From a checkpoint of a small transformer trained on Wikipedia.
Size: 12 layers, MLP 1536 GELU, vocabulary 2048.
Training: 318M tokens, 5162 steps.
Each number is 500 + 40 x the weight over its row's rms, rounded and kept within 0 to 999. Layers, rows and columns count from 0. Numbers have three digits each. The size before them is the row's rms in percent of the matrix's.

# layer 9 MLP down (transposed), 1536x384, rms 0.0193, rows 968-1022, columns 0-127
098:584521556417459481494492490389547519528479506463506465486575519474486454548530494513455559511573547458467470465516447500537468502475536554523497502587499549589526501537486460579517455482526486510494500437547517569479474432461525431556574503538554497475534478544451451517519555481394541555419477477559553440482452500503472550466518423483500487540531491468444460450516467501496534503447
106:471495486509502510468554512522483493523537465498474512450422511604539619428477481479457463528445470551507502545534478500479506489520494589509464505489603466493501496519438469553437478549542498424441519530541541547517541508474591518476558526517529519505468513513514547483515502482523513475503541450460536499458447503467444488466451503449515587508548547523519546424455513452522483479582
094:467513509438496519487445488401518490529513522491537522551459442485482578549481525516512458522438540507499470471526440508431537500485494474515461620465508530552520444464445534530457574487476428500550473510475537402523546526511449532615503509546510555473522478520475479486491521581526414556544507585505547520491504451547481485454485565437476518450483458539548468454494526552500570468482
101:473500502484488515498481485471485523487471488518445499505516544478507450531423550512430466577567482465517547506534495531454511520364502483492498524415482530466448523530477505541526485562525504490565433547471453479471486431499516592448492506499498554470421487577502464515484568555467538499437517472488492540487492472540507524510488456461491503556577527531512424471452535414493541468529
107:489499463524488495482535516480509488527500501561523540483469571516538447434479398503493514465509487478465560497464489492553514486522513520519541541530506467524492506485517455560409476501569479595474509490481519569488443471518530516528488493440525607515509422437484533505503567459411437425491483523551477481529506549548508524473499457540486478584553451494512464494598483535588451541450
105:588577489469533500486458483619547486519490537494471517505456491545554490452517465522509493499483555475555528508445514529487496498483471541518447524494515394551513531518479459440533471494522462557553491529486489429440529579479519508462472522477450474501477527479417527435533419482498509523482463484500453497552502551514504448516525520509503409475514541542560476497546510443475535523528
101:490504501470549540488522514476490492558626535591508480460468457474433519470465566547537506492483501500522548496515531509510452489472444447452517500503537509495531422537565557526541509472542517469422531553544478452503468441516569569549450507456466477506442451482500479498512453493501423567469536423527542485561497386479459515510506471483491530463468425457539469425511495490491461530524
100:492554478481511514503431497454485518483447500469566535508513484521506473606574445580531518493554532469445488507485463460476520544567529479542554462430495518448509479464451517559508497550509533521538522500489501547516487553504435434525545472485485514447495496556516521518488439523531456577503412512493494505477499554488480505511460510529470443527587422511488495525563545447456476568460
110:539506427500505472588541476454500504487471541478487528500497517483493501393533521500556515472543491459535516446459508463564487454474533611461444522471609446483519521527511408518458520432476473539562439473524508417461494468406502462515576541492487505595436463451487470534487540489545479488584474556513491478503523543571496513525517493474461469459524465479495479453497479531499565438504
096:523503508548467442498444488535478501468545440492457470447482496479551489475465548519522459502449496540462483523491490492533459516602450446564519464521453532576564563535502546521537516539513440498490484461475495576520463566616475461476492434446553483500508530514469508472500489495464482576480457496444545525569490506507455423518429482451514499464508535531513441577465494540498475502484
102:508463433465458448505528519533507523478485531488568512482484500461484486500473471546502555517464499517514502514439535515506483475528559556523535463485509487501492413453548503481539499537384551603539499456571519535462456597525556556522575470515539498443580485433494473443564496513598497544524476516427513512485460496500495538529551517513460483451564522511504455536542479493442462452535
098:507456487490480559522490501523515530584559476543462484510550559439442512590495461516502415508496484454459560448571533556492493539499475509527487534410519403465524483463594544504498466467529460477527515474528532510483518539475541438542554506495558452506528442485485565594514479508469481489569523512494494528442489476483453533520513463498568416514499501513531454497434511543549530514503
106:527503518490461499483486448483542504518463529432493523500488438588495497483510522505507394427478528442479493536530566446486515469489547459481513463523498542482534492483521482489475485513459515565524464586533531477516415420540436537481503464448580506528530511518479527477461530442508534520621473423459488554547562512548458522476545523518458533506483458517514514502493502495474472478546
091:541508477461501522511470498517563441496498485515472608540478477490472555475520544489499552518526450460497534482500528583468548528498552487531497459497542500427531458571513498492538530521523502477511443550581564487463482535480527467446519517444470530494506534482542550564378527483506540439428518517446458419521468528512493502503557530449503520478513521483445532584540481517516517387505
107:483481513506486516411428501518513501537532503471487507508545511497408486467475481497490480518485476471534443517494509509491449519427469429505497432513527535512533503525543492498515497490531563483564472460509513486500549469534561477393523507570455424534478541433422462510548516520566497477503528490568494493529483493485473571543530484484521453501484579496483538500546529554499423522509
102:543463472545535468537507469470542514508521550587510490503468534537538516539461476546544490499432484518403487464466527515540501533594511530490492510557488502499497466446477507528476543413500394542459526491525462554475533437555522439560507436491535536468494480488466516453494441512497511531530485552513464543533508511560532527457563474512414504506513508557477485432510525460517532595513
095:572434493543542531567486533505500551536465447499513420438499563490505443529504481540523512465564555480524535514445466461524531482562566555552487473456509465505468535510508474566610471405567509452421485457501494513495506448586491589475465472486475516554433516483501551499504526434560502539482562496584493537544419516498494570443568466488495482557546475527407515499468477514522474540486
100:530512483537464555497582448444491502534511498532420481517453502513495465453511482505458467455495491557465483534508530482499452470582454508450474495469545521427549473531496444494518560548502423473496449545533541544535516499581528480513496483514525448574490494491534530476433466522483512449530464510550526478501458545567524493562483461530475572519446440513554563595484557433458555587492
101:583509478525518466490461467522515489520539489544480474422478410520508481546487505548493441396496529429472518542528508499431504522520428478448478500528440471522508483556529535525446483466499502512493511546499469476496508566457442531501484497550471518468520548502508559569519506505446540428540431488463536437499518420542573505559556520474445517529477453516485573538539500522516505419530
108:504463443409460459527454525535493521453509547468453513471473457505432418501514489572498445507442526528549451509499594550504503537476516484541513532581511564491519511479592504548493485533497567413572463502420511495560536554514512519468452449498531542520559521452543403487543517477450460491519463483518520534468554443465542511507448487504481531532523531422508484518577476495428522455502
110:400482536458477509508524451558422530493531503447565448511483524478497474440538466514513566469465478536484521456498511451465519559505466493497545557516482480523519510489574457512542491524480489525475488501474495502577514531467552492497376507406448521533447534561447504521430480444496515562531531506505487427457551359533509548527469438508489441518466507511455411528416547503463510497493
102:543518474531500514475470472550515559517532438420533481529440534511528421498511594532443419496504509484562447465573517612481479473532513508546443442444537485506509490488464562565478498489459446563475540470535518574538463527439478519511503513495542466502531431546540484592545489449445521486493470517561545470523412469356471488564561466471517552505476483538476501525501417527486438480482
099:464467488499480471562476471544472531549557473460511499510450519524496460479459498548508485507523447479451513535431559566482535568518472550581506513499529483538434520538435564464459535471539567398556540569512457438553513543425519462556544493587482486486530548594544495464458469502528420477423422531539491566446465485482517446508464478526527505513588522568561519501473419580451425482496
101:479475467492467506469529502443477436490524535471531574539502508478448473467494461493448518502504520532544465458513519446557484512536440482536547525498449505457517529510467590450583544512515431430607533528432494477475520520565441539529445489488538546507491440485559500496578490452526479460503498528460474509474525495491453535488423539500532429485443521496413479491464522549471566542534
098:528456538563504472517521615534504471481473566434441521601471500455481476503534542502537560542458526486487499562440485470491450513543468487551521505507545543498591594484543493402473560511521484414522445553515521518462576520494518477402528472520540514453503531587479425511520454472470452546520497475447487487470494446501567443469521483426560512523552499519523537435482469492531439530521
102:529501561471491499458541530591568509459491431519550503454532525375607491491487464491559507531514379478481532499520485400489461520554474547466493423496479581484530498490527543534533489532518509458543491419478507512480597390516429524573535494429489486460463498513428532461487492518456484517512517448492509512512454479533430491455602494454457447440559520522586506502571491525569508557441
106:498601490553503479538527451537592565529471537518480460564479506470490500392558500522460529506532492594509519460458488574527473480467527539565525530470420495486510558439427523483522506475468527469503490452516399509418459508537497525559494528529490473519564547482519535505497526505471406447450480530550519527482571450467517540502476540527546500508549552563459441521501504494465543517511
113:529485589609542471448452517543596516491500512556525490501489508548522497552460536510515503471517471533541518532521470430484493505458493497496523538450529487523481537554520493454552495526438524529523466467483519472545551470474518483481420492482488559525542532495465535514551522520473475541477545530439445537553408512551581536540602546439500512511535550505501509518531540481599546493508
100:499515515498500483536450539453559474577495486493556500497553528486471474558511471473502513529450494476487567497520480549490564476512487512554550499427489483495445541528535509496545522396517513472529528601490460503580515525579492489471503486468507488519514440524504489556470471494415492460542520526541513510540467455477434479576486473490427545525560558466571508545535519517509516490483
093:468478432482515446506484477542493458522502560540548524534445570544462530479468454548471483505543461514520450485457561531500576494422534540530473518523506547477532549483522528494586412463515496439522453481460505574477458555416455475524406467469491489534508568432512584521539501503496499541473508457434509514495495552522482447512465571585475518518493530485431528526570516468507578568474
094:510524514528498512467430533575552506461451490501536510505557494544433484514477440525536484541373491555566535468466497497554557449490531509542516524445535448471498534480504514426582537486551524479472532526510428478521548536515549488452462543509500482496477482447513443460506467576509564518499468528500508531489496482485471502551476459535561493442500431519502548509565515423511491518471
109:500499453469539574500513516477426495468512419511466444505541528623509509503418473448483552405571488460482526512536522510514532525477497512491502543451487542499509487493533539428473548495542460501572519501461485464515486553508516454519530519453506464463497439512494518484587565480555507476511516480495489473526550504511508513556466570490455600421521550518542546463583513526497508430483
093:446412463526511473570525495534563493561381517451529513485544523491526543527445496503499521505536447500502449470530510512402501492515549485493480545479552512450466542520499536492415485490569493560463499524550431527524515510528499484550493466473472455462475476455510490459493533501419544480530511446500414492484472451532515481610487467496492453526506526564512461521580548476443523520501
108:524518482573477522512502513524526534430474539493467540551507501548460553415457515535502500545550536517483538425432600476515530507435482440539550476469565472467500452540517569499460493527506526599472572452522556554477468559442442483607515535561549553479455485539524475501554446492499470550425463502511518498478482486537558456516469538486491515485535498595555558422498477441470539457513
102:512479547477511470489527518556492528461545503479512537494487431486488501478445491500496504483493474467495461512491558554553387581492459500480529473472464438481492533532545557580523519494361552575510560470466556485484462504459568520498511554492485497496483440552553529468477535548493500484520488443524492446477474489471471538458543477543522455468492470337489478494494516524497490469521
090:521507457548528474486520608528414398502509557516496507499530482436430481480550498472581441463500461524420437537520500592525470503454465456470510472481446586519529432518504510463533483477448526490494503532433490543586503530526508457475463444513533417477469461528459532518557501518466479520429515501431509509488491539477463466495519533473504507449505558572521539456484483508518540528507
105:543503545480517482453489475472511532490567503516509478439488462513515522445465517512492544573475497402513554478495411501521490495531460489493455493436466483509569550554465505519524467492479506530545492493473519546562504472504578466496479503588430572580452517551623454455494516600471552419467424538579549534476559510525492515590475456507483463499458523546475496541528437506513463517531
097:474604455515482534523479461504480514479521455528419448415494467476399480499453579456547529551500521477489569460483375480526472555504494435477446541497495461498483492493441510437483529518503510553473467512532459522545473509519574421514479474472451437461481497483467550580434577512524522536554514499499436557612487536462483485427522427423518521549481540517528542496515564481529437459498
086:568534486491468479509479501456534489493543473433469472484459473504516488460491523516443511481516489548555477540502492551516500503474506452451502463527552514582515558614464529531471519473452512526475509455480505475506443509535464466422484499523525535562513512543547542531486446518549510533545465533452405551492442505553516466463544424493549482510536497510464492526545475479528530511589
096:462520447550530506473485484502520507498541531476630468554550526536486490508504466523520503564542528494451501491564464520383489506494519500533448485409496541471554513547460519463430526455468488509474523512608549554491516469480454373492477607455532478503535541538498499503500536492485456493477490496507496446448489520449453472522537529502487504533490486480440421487484546543471455562488
100:409403489476546552519501481570462587471506484571459513542589482565507507522532466499429529563466459490557528535476532481472472463467479490487535590536497503536564547455495540432505605497498476483460544525480535480441534453473519505464518522597477575440402486536521479505511442505451506514498564470494380519548462538480485499531546465428446460515474449461523567461553456514512528512511
112:531494492499550447567487470511468541475502536464485464496478428454504531454530484486504540494492449506445431497420526574464531530488519476483496529491528550477528550500550496493428525518515518515470550552531526510454464440450459473587550445484538502531505590454491495544577542455418474556442471485511448498528529498443497461483494526497477540554513559441413507469513426481543420486501
098:503475491447530488495494557521548477580505524522529493522482467514552538513503485497466487587447470555529471539492548525469495534533554499475498442508514441551510508483429514485509477501511469510468486567492590511420514415528438457486516496527497470497549453580530505472541584505512498524418481491558460509455473502491486416442457482516535493535549500523432511533554522459535468466519
096:510498514555497497476550471501536465489521567561491471485559509413535467510491535539495517444490458549497551550513443463478404544548520585457576548495451444514487505564503491522499525534527517466525442541529465533560571496491523524480482550531498509552496501551375479579512556523565419476461499497522507485496560444492465505471489494400583479479545507481493506452475485418493473461475
097:490428514561502495516472509552503473479522496561467513466465454474588592518570484500517525528535547556520516455472468459568404472513493511459496500455491487526504479465509477543514519524488478526494428499482500485499512476379493460501491431511550522516519520440481541482437454447556499468489482510493487514551473478585512488553467503518574482441475555560500503420499608578625495464469
111:523437449498433494481472570447492500499509506581486470436573517616525490459546507520527477532490522473567469483554518510587474503539451526553524487474494514452547534563531448499571583529517453546415457495470481429548483472497535497464490498432488495559548527541494531528487503557504467455513488534468523517554530523532541529503525495531490468501533450576489539467481484515533485539532
097:468479470567478546536497511578568564495483540510526538507465537573537510503541572542504483513521504517476525522523495593496513501562468449524475490550517580521490492514465494476543445473477492514506513487487471526524480576503528487541523492543531512480565487496550551492480512457445466527529484479458488510538567548539545522520485482465503503443520488533504487436542495551471563440483
101:406423486471519507539406512450508497543480514461419538479510525569502549447458488504495509526479543490497449504509512501512590515497504507509517529487454461499537532487573531572464493491511552537495498493431533602454508443472552486542512430455504452476494516517592499518515525426505479514481551538554447506541502427489525504571507507532479453457510524486501483542501490475485550476561
104:564477538460470518550456524485501529432557465428473494513527491515445477558508499507498494483520495552555524489472497457525517460498525569473462470481493570448524509501496507508483474487504542451511542501489512501510489455452560486508564560503514470494500503490493519531524515489523427608479524553570427482534531546478477519427483488530531504524480557505425485500578556445496497508499
109:449508496324477482524504486530529491505486463562509486511531520512520500461569529417536484516489456530560484445490493509417540462517473477510485536500509510433466515503484552443517483511590491451471501576478489439445486419481489504559478440591550519490513452559529516438584545445543545539486518473542489456473549419496500450431493498445489456446468475473556534482496573535489566520438
091:496516553461498486460506489501511495505498482493558485476533442509436484506492474567407514564473521488475486499510469516474524414461514506511496437458527464417470521552429562422515480524502467535505581570650464513533451526537443494450424443531513438544581563530439488533507493473495473558489542527473496580441567504499503535538485581533462522473445441577496451472499522531534482559509
127:485504501397489489497467522459516549590477516522517463497464541465489491514486516518499410469512535507477478508546505535524466468545546526460471488578434517450505544602538488490474561473491453444445422583524511421423475494513430510531471528551482488603488469486499500461450496512447516493489459503496494445495645488592437500510521618517543558441502508519517494494500431466478460506502
094:537492447524525486545502492527509424539529527532454540512530501520526537435537475452476527494446554475558508505486488450545436513518469453570486511541518467500471474474546498543500553506518453551384469575540399536528515512528490496550468486528486524493543537522500509522500564520485462517500506497463536431431521461530489503484556398422443493473555472518487426425537496528508492452485
094:468509543498550517518569506517513514481476559585528491446523496512483459506499512461479484504415491479480526513549501559554498552557487517498492442544522472462529478482523457535539515471540514479468496530456469471551554638519476497546493539506433498559509429410524507527475455482471538446485443510472472505469590491450449556459440490507533449531500467494496606451475558413481536488514
100:488479435484537575486487545477524472434478483596460513514492514511559531583460480514466527543477446502494511533515411431405477545461542494507553422532416517535482488514476519474480518503488535543528490449453567535533530459539461447447491469505528451449491499490491435491478472396507585473506525526535511470540480496565543405380446444457511532500505541508502510439435510507498457509400
# layer 9 MLP up, 1536x384, rms 0.072, rows 969-1022, columns 0-127
107:394517485457521563530537502500475535508505477466462579516456457502538552432456503516431505516514513549518515486547489466459417543512512561484485482543562439485505517493537508489482515521608537440445507524429453475499467518481517582449524484480464546527488470588497443452546549509506542508452530508472474509514486490502488567484473501543455488494537491481519509551476440476521533449462
090:499478568508471496495455570496496486487527420578521483503554544420586404494532496565414475492541414501536469524498516510549511463539502509520511494522561491543469496461475510417571475535430461537493511493536496514445511379472496474498451565451536477529487491517463449486480501492522537582514536458489527500463430522499483500559555501508486506458500548496495466513468456505567498540456
093:569449464555515444472488475494526501575454482477473423449422518492539499548510448529473543433490471509577453473502524555510524486584553514520517472500479468519503459476416531405455435478551471468474484449548497526579479500526503490450496499472550498468499499465505495463467426411534525430438526521491428501430513547489511448496493504537526530465507505498533525453555526528512505546555
101:499487523495517613547497524519481492530469440461540520489484498445459508497462440508511517465509487537464479492463492477512495408511442500473551575449480517538492447554500459530473540477522450495530501502503509541541442492536439493397531569536450517452430459544523476532440540504567471464587532533572486454456538527440541507501578515474551566482466471539521396452493503470537484543524
102:537489437562469508502471507489516498494488548472475520463489524443564554513494495449505527559490508482491503486576484477538494530467540510468520511512487449506485474497429507501551437480504531439496474404496503542586553576458526477551469489505567411481450480501514510528577557470498478472508531522509471463398599492477538526459545504487445553505494448519508538465484541570487510485560
096:493464487483454442567506446522548513509518532410514528459522456506509485483533455478522522511521521521530554498564541464509549544487471454444507537454499495516530442508483513500464593519454444540543487455492554474424449468413486519474494506452511529611462451535501550542522490543560528440457420511479535488551515479449492495482530509569411519503480457541479503527531462412432548489517
106:505428541520476462441562510515497484583535498464432425421516499439501524446435537444475443450439481522578457494527520468482470473500531470508510476387536497617516515534552472444546442516502518498532484464496509426459572509406490543485494546557542524487459509433489463510494491525503476437478485454464560467587564517445533462509529525490488478455497466470465524461548513549493532540585
110:431530540504476504504526527529435481530507519475542460477542496532497416478498537537505443514536464485542485588393531565525465507538445528559470487454508433463462472451434479497557418574470453564484536572532395545517542470522529502466447465525407480543468533449574474460490518515482524548502520569562557455450557516491484548574549573513477487523504526518504444523552470480559533535489
108:497518515436542518533576498537493494537507531476471444534518489495471476509500467494452516556556503458489539442551482463488482466461540338487538515425416477518504471515534387538427527525490526497521569532523518461450477447489497549493484540435548492559489520502549474440588541498490557530457472443512479496531597475479515433472499509498511514519446611446514515447486546433486533505504
105:516543455416550508475529516395447526514499559492442529520476490515500502562564525464556531408548542508411482511580525450544501477517506541535450516562482474544519500483439452527443519506517574488536435501463446470476483470522576513488443511514557564521500473452500539557483494525497523474430466540466513490520501504576490494478507482507462465485466532499524469387515497450580531544464
100:533580443482525461473550520517470549468501493485514581483505470482590551497479492500438460544525478521529503493474441509443596484470521508488456496497467551542527496456454421464549557475423533494444483519525511563516428446516545449469513439479442512464408520484519452478484496479463503556527507558456549522573511533489446450558470447432511483447529529483508472456551496458488479506494
109:404565510493446464490548509489527561423458503451494560486440533511513514478579531561514526531528506504546480513500472499496495465545478549509468416529487466487417505486456456513481513555469548485491539539469503527479488438472478535534494564550545443574483559475502492435552461497493488519449524469525484457444492510487596511512473439433468548498506503581567500499434513502471542446496
090:473464457476488511547515531442396496445565507544454584525509562473517438549505560476484441465533559554503498548513529417481448449455472521545475572438521506482518562483474431503507512462525572371503495507467479462529459487542531526407508425494562479522444541502437542515516528537547480525546491537494516489451570521536489516513582510523526449496446496500526502519473545430462480484509
109:506517378519473511512497500464521479529442522543444475452492506479576530472562529522476519508577383521473533550474482482477452472472524532485510508534621621499561575472427511544531503466453493506477477522501506512419464581507543481477478497500511534520560574480480515440457559505521518501498499508496558534516492515479491481525444535527467506505494500485492494517479559532517495512465
109:552505455443543530502448465566462518523538471497525573488470512460556441482396502515458587471490428544458503531548489518548435512521508539541496417522531576498466535475496429564504489470558494502465483472492481504440527396446573514516579507598513509513551439517529490481475463502478582415538486548482468532549525501486492513458479543497515468462495558536522424450507479511557530545459
093:463477528480525450480543478492485477499506541460496449498462478535592493544541587539547430492513522535537597503484444429571479545524406481508506398519438508486511448479496535578526529512521507493557507553561516488540480535477468449490536596584494490550547504499486565553493569509496507467409496539453535466437489453495535526534468517505463506460438565484508550475478533420523510501491
100:442439482545485447501486514437504471487488482473526481491525461452508522496524556539510556488573510576544479477531471444501548539514548474456480519500450520443488387489523528500489524483485535546525504469494447495501451456454412541439528412533533556525511512495472457481529512493487475478516488450527509475433491534437456433532498472552489472540483465519427498482487523541569489426509
098:492491548505515468499537545459473456521423477514548532466549577471484466508540522514475500490554531472512430476465515462481521555538520549448525557460541544448535522508560514528550504498491442510505466494494482496518500429461572549523548527516469468429486473545478464466499488508540449517564603542474494541483492467415407526447492480411515494500473481572527467487477496550485505464501
106:475512462531455528533474490521485533493538474505514522448545469484452499483525446412490457540528535488483536525507476468476513556453486483508485523516467530486601461476464454494515534474531464487498597513463442549480537452537544523496504536447577508568434478564530473548568499454495548528488467494476505544484515458451566576443531465456490485567500495592518472576509511473440487516525
114:450481489532511477539438555494508472481520533553489551555490438547521504494546434506540540482479454597520563480593536472529545512490516522493445532451487518524534471543477537495481569488481567491539492472467491600466499545475488455589545535574482493520471485560567472491463528530495461471466514492446461472532515460401498484506487538460485479485412498490422509577476570465502490504516
107:491524491531531564501525511496474542454491541436507493469509438511531531472437500577472526521498524544515553539421462462523506550508596474461535517527499510535519490410527416443508491481598516541522492487505490551473561508527523527537475484518490525487572439451445534465491502511504497484477502529572504511532535424546568553543476462524519449536510451554530585434500463467487543525482
110:567444496487459507537515474511463547396533523469428493553483529503562571495460456426501464551495474475552484496480520462514454569582478477455450476525461510541503419552516429461526489459472573529436502486510546531449470503453525551501550550568440481498440474465519512535486491538544539521441490488571573437554527484485498567553503511448459511450461508589498486507449601536446523439533
094:503528464527447444597515470458528487513535433513509482553464488494486583539454446554487468498487551575404497493475504491465520449482483513552527418486544537526497473480474488534503529503546471497514514531499482465488522456503515479482495460484593510487505549540493531534511535519532501456469597551465499521467508531528458509587488411462549502485472438566492464544526483465510547510464
095:463462515504477519564488549479488480518555465548520564457437549497539493473499445482472475453606548499519474548538542450536516473504490528476421509507479523489498523454551559559539438523525537495463573480508506485482550495569505436455507502510507493469495539470586584467466532412511462478491537528441537562539506477448515538495510524564517507495471541496468551502562505589471480474492
098:486530544476420568531537513556449530546488525504557514440523443483496515504478524449581496481497452528513604530496487477508487549508527474428564495553510515477534538509482543516473508429477550435464443433479482516519473537537483477405504539526465438444475500492497523479546520497559513531465403438498466451495557527571515508507525518591520482507471535496434476465521491473441486524435
111:540496527406473482531473497525482464419546526449446492508537529599477516513527459534503500487519546532492540498500519445537488513596534468503460524490604518517515405508472487534475430517551503475524484493572569497517553544512524486512485519536470549483489447460524526536482504427457529503516534489571453524460455495581512571488493443534479446499538429499494520523496484481510523510469
104:526478552542487531471510441504458482526509383480512535446544466501528543410548619505500521551500501462517518480537467427501513588543498479473508540498489481547541516471598468569537546454515519440545466509496488495475500449450486467466492579520468476478505501470510417527496443524567519487489543462441519467475471442526601593492543489483454522491481484545510494550494509436465557549448
103:434522487479486489587461420505466458470503449534413480495581460476551484551543468568535510496510515476494480524503523426489447500513518539519544483546537506473514496526535486485489475586501459423462402535437510512504430483498579502470539510442496518464469570494450580492486498495469539500559569471560485520435506460486499558472495463559518503482579512557507481512483490561530469511527
091:501542539464506505514503426472476442513568494469449539424493463445581406554510515472527460538577508528532540464553490547459460498574524476535476474464468494521532495536493507515489533552524489533492524494511509483548519490509487426473606537457427559386471496574460458491493475483564554473561496514516468507453550542526503496511414502517470475472479506493479495519540397475514541498452
094:450480440497523487504494472523402457478542589451535504499558520509547446536479540425561512529532498513551474461594528543470539412529579474505516526491555454457519468507495514542464513459477499481535461490440534540562498461424513480525444491551525493546453433546531471537407489527498520512463489500498484539467549417464543482487497476473503415454456523562454509522530499548479456521410
104:430453487458401524494458414492476519459543502521486516500512470538493484486504520546584489511570482533561527484492524521508511523567503558612484529496438559509447489511521451538492528519536422446455457462474540458488491503542540499522433410523429504531429516460519490446484491505486588541465509520506507472443520460535494539545493525453479530481490455513456470475494532416479450505425
102:517553554501532523489543529495508465517474486503502458482520477487496479474519531465551477509479549528483553431478533485508581560409448541473492494518519482488488480467478470491509442444497507466535489573529416393512415441498509480463553467553498529489536422551552511465516459546468416468571522516531511451501541524513508595476502411576482455467517383470568494515502539480478432457497
109:433474526494470529578513547525468532531531414419479456509546541483501508499472544429462466477473527492541529542516531507532453481483501496563549539510535535494494544482536553552503520460451442469503495527568450467529493536430458540487460507470490457478480538459469532445473517525437531508491558521545591517522432506510526528573514571492499559473520480550447494501523399465500457525511
097:510483469455526594490441503488455527514491432456527518508486525579490524441485465502555531501578537549437571595503468453518573486531488557510537479500509501514417474567454533544480518495450567495501531513535533462487468484496544543542462455523510555520470454537452532478487441501550478455469489466536507497474438495522539504497505531504405498489536577500477494515426539492473426555511
092:562523557508501520532492451549600482523528510506576547487419571429573498563506529550453431510476476434527528480545550533462429430550533516506516502506545527497408542443532439460539489534456570496464529514518545488423471494467441543452519506467468570446485481544566552513505547530491490399471443572434523428464508494507504490517460464492451533551476430527493529471577484464467560534483
111:571558545462449500505512378566547459522425502405511470488518555588497525475485519491505505537508483546497546541546537429509469441556497504507488481535507503423459488515487456504525475444519615479540522547516434410537498542500499500478514560553552502526496506526536496558532557454542517419482556468493452433526529445460474479457492592506453499487460499489514551513494568483512586420486
104:505453541474456512476491510516517506519454501503514551539465487491499497538522469542482462558560511465551493540535478492590490513559587494496525561531446520442460521514514488563485476548517549447539493507449519472404553537533467509501457515556497536495454586467565452449561489447505474498515505490482504503495520464436558535489507449563541536529501468547465468465457509473507542461508
085:505513535520512541437499495544419459537479557480641537444564460519522521537494463499582540496507482469456515539498478452550500481507453478555508530499488439450455516471485488520461530486474522507480467531529469505437501538468456532501452488466501495485484543506449502463458502456515438435452501523549496497459537516507480502584448491517492563512473451506527545490520512413453533507511
103:481519496432470554437429651534454523556504483517451567450469531508483502470469468443482493493536515436529506497441513486479408507585479575526509521495529559419458463513462492517539561548463544458524533565575514519496469471500576511468429514470432520508441545504535569536514533539492517474513495492449521496520511524515527527523500564504488481516469553453493466486470499567474542518503
093:483513508523519406480484517444448485508448522539539435477564486547533492446494492444487580462533542527524411536553524564509547457542486527499531475477437480559474453455491497536528531597492580455489476499520452497474519445570461563525506598476528464502523507503503428544514488478516544515453482525523445548495536478556544549535583499502452555467529451523489483498482568499502460445477
107:571548470562523434481466490484479501458489566505494527476530531498449512487548459424484418509536525577516467570509517558483518522484526508542420453498478534470520412560438440512497492530487455474527486532467414521372532459598484550528441485511537493536495559472478517534500451498519532491499454417478557504491536495457472566543485452514504482489516488536521436546504422557470485507562
101:507467546439508542556465558473425489542476493575524536506417496560569425480479487456476510437524558512538491557523526466531477467561568460551535455427479509543506464481493516533467508485429428416530551508517591449518495489486466478528504542497530505444443542462419533505501429499533489531420489528485521442503485489433500438513533520432540503505481509530504391582490541455512451470536
093:532499509515559534485451513505506473544505482525503468456526494507501560525554459511538447488390468448544514492451497504568513500568507586557445486465540446468496511491511465485393509571501563480467497543526483494570575428551458512490465458501446501459494569563493542442419518463553466489432521488515529514495483467482525482457448521446559467503490578505482474497499499534492517586494
102:519536559464478494484500479514507597544529447481501529514439545436420487428488507532485514516499507471494558483481533506480559516474430464563414514494429484414535516530542459449473453431476515485495504519427557442491459451528510561530487549568498476473521523473477472442525510508527499569556489458490519581524482520445472448483519422515505451561480496555514499471520515487456496601456
109:480498509486379522470532500459467504485455430511498503508532557526509551553481484558471445517620500535591524475485494435614536539530498507558504461442536534479478518472492519519386487477502469534486595436536493471458536483522420527474511394549463487446486467510483466482484512486402542495510549484490535496494553536559486466532563555553471498519508505497522601522512454516425466452486
095:544595515447547482444533451440489532530517461538515499544526504419456485477506441536535459516440451551510473493491530443549512509437449528447489535493475486551441475437439546485471510537497547533577515497546479479502523478562467503514429502466486514493442532525516492468541457499477521496444450548474494506485423471459442488528555538512487491508474514481513489526423499470447559485579
098:478561545464432548501481470461446504601547492423492450532521502457595517540511547484495506478503540524461462468490464515519491447471507493486455478499485494496461538433473482454420534503404532466449568464496508527484456415495488436422478455477510519453437532531560455466556502528416493565517536525546533484482515484481556488503554529417495544499495479487446597463464528464528486448510
098:419423479454508481540527481514523450505549522476527505503474481448532598530530393475425489531510590510465455530462542578539463511539507489494483492480472481562515480469460541589554521479521520437482517517496523536477383497526544424517575396486490452472471468488452530490493471548470516500477546532533511521493506501501516480569472430535479573483441498520517496494451452553478466491558
102:515502489538537474428539512535530449532439459557481437478539487502573471468540544493482561544540419431506444464510525475502483476531465519488594474511486501510530484360484444558507545465486433554514495464461527432529502500597447506507385572448537517503460522460611534517482481467521552509492512445507481485523526497494508567533524495438535486491533431539477506512498528435530495446492
091:513505555515630485545490518508523488511418431479483483476519562445509541477582455496433532501493517569444495458502506493490499541465422483530542472480557542557518530555505481492471521457488523462496473464422491429511529493552552522493498471524465546531506457474540448523423472567477487553466444513496461445515508451496449508498494455578568519529532536495526527497486426482528449496478
120:456527546489550487510539482499466495524471532512480438527550482518465443489526531475454492495532472560486503431517511567511524449472485467489516510530530548446447519539453518530523450425520498388504482567492413498468536583555494482453459512562448492539498509445513495509475525546455434516467482512529490559485545444488450525560520455550462481510451519591503531528481439592472486529562
091:480542517518521529490491452540538552521474469440498433473450548513473500516470526454523499511480547516503513526507522499553503421507504497592574472485491519522455461468515481541514452561579522455481474521516441447484521422572590538505536563476469491498516417623503524516490492497434554524550468542519479541467476480545519556479570473454495466491524507551504515461543483570603482509513
100:595503485460543468547467458452516505500489473537567478520527462479506585496472480518557516598468459473530476468534525426483430464526555496575540442525472490442520466531504500556557419510509517507515491521515478468542533483494549565480438499539533522478415476524513505472480518567435547529482574486581442481481523489503480480527435543448511541519465563513529477560511470517584427508519
102:546517551513536508446474494524529550448447508491487473543583538509545500452498495463517480486573480558437447423525437578571525451539564540487499472458463443435470505529521560482533489429482509488471428487515482453498496532549486574515553527500454597450496523509504515489465428489457493483486442436536524491518516472553491480484453581460475506572496539519483587500524478507541488538530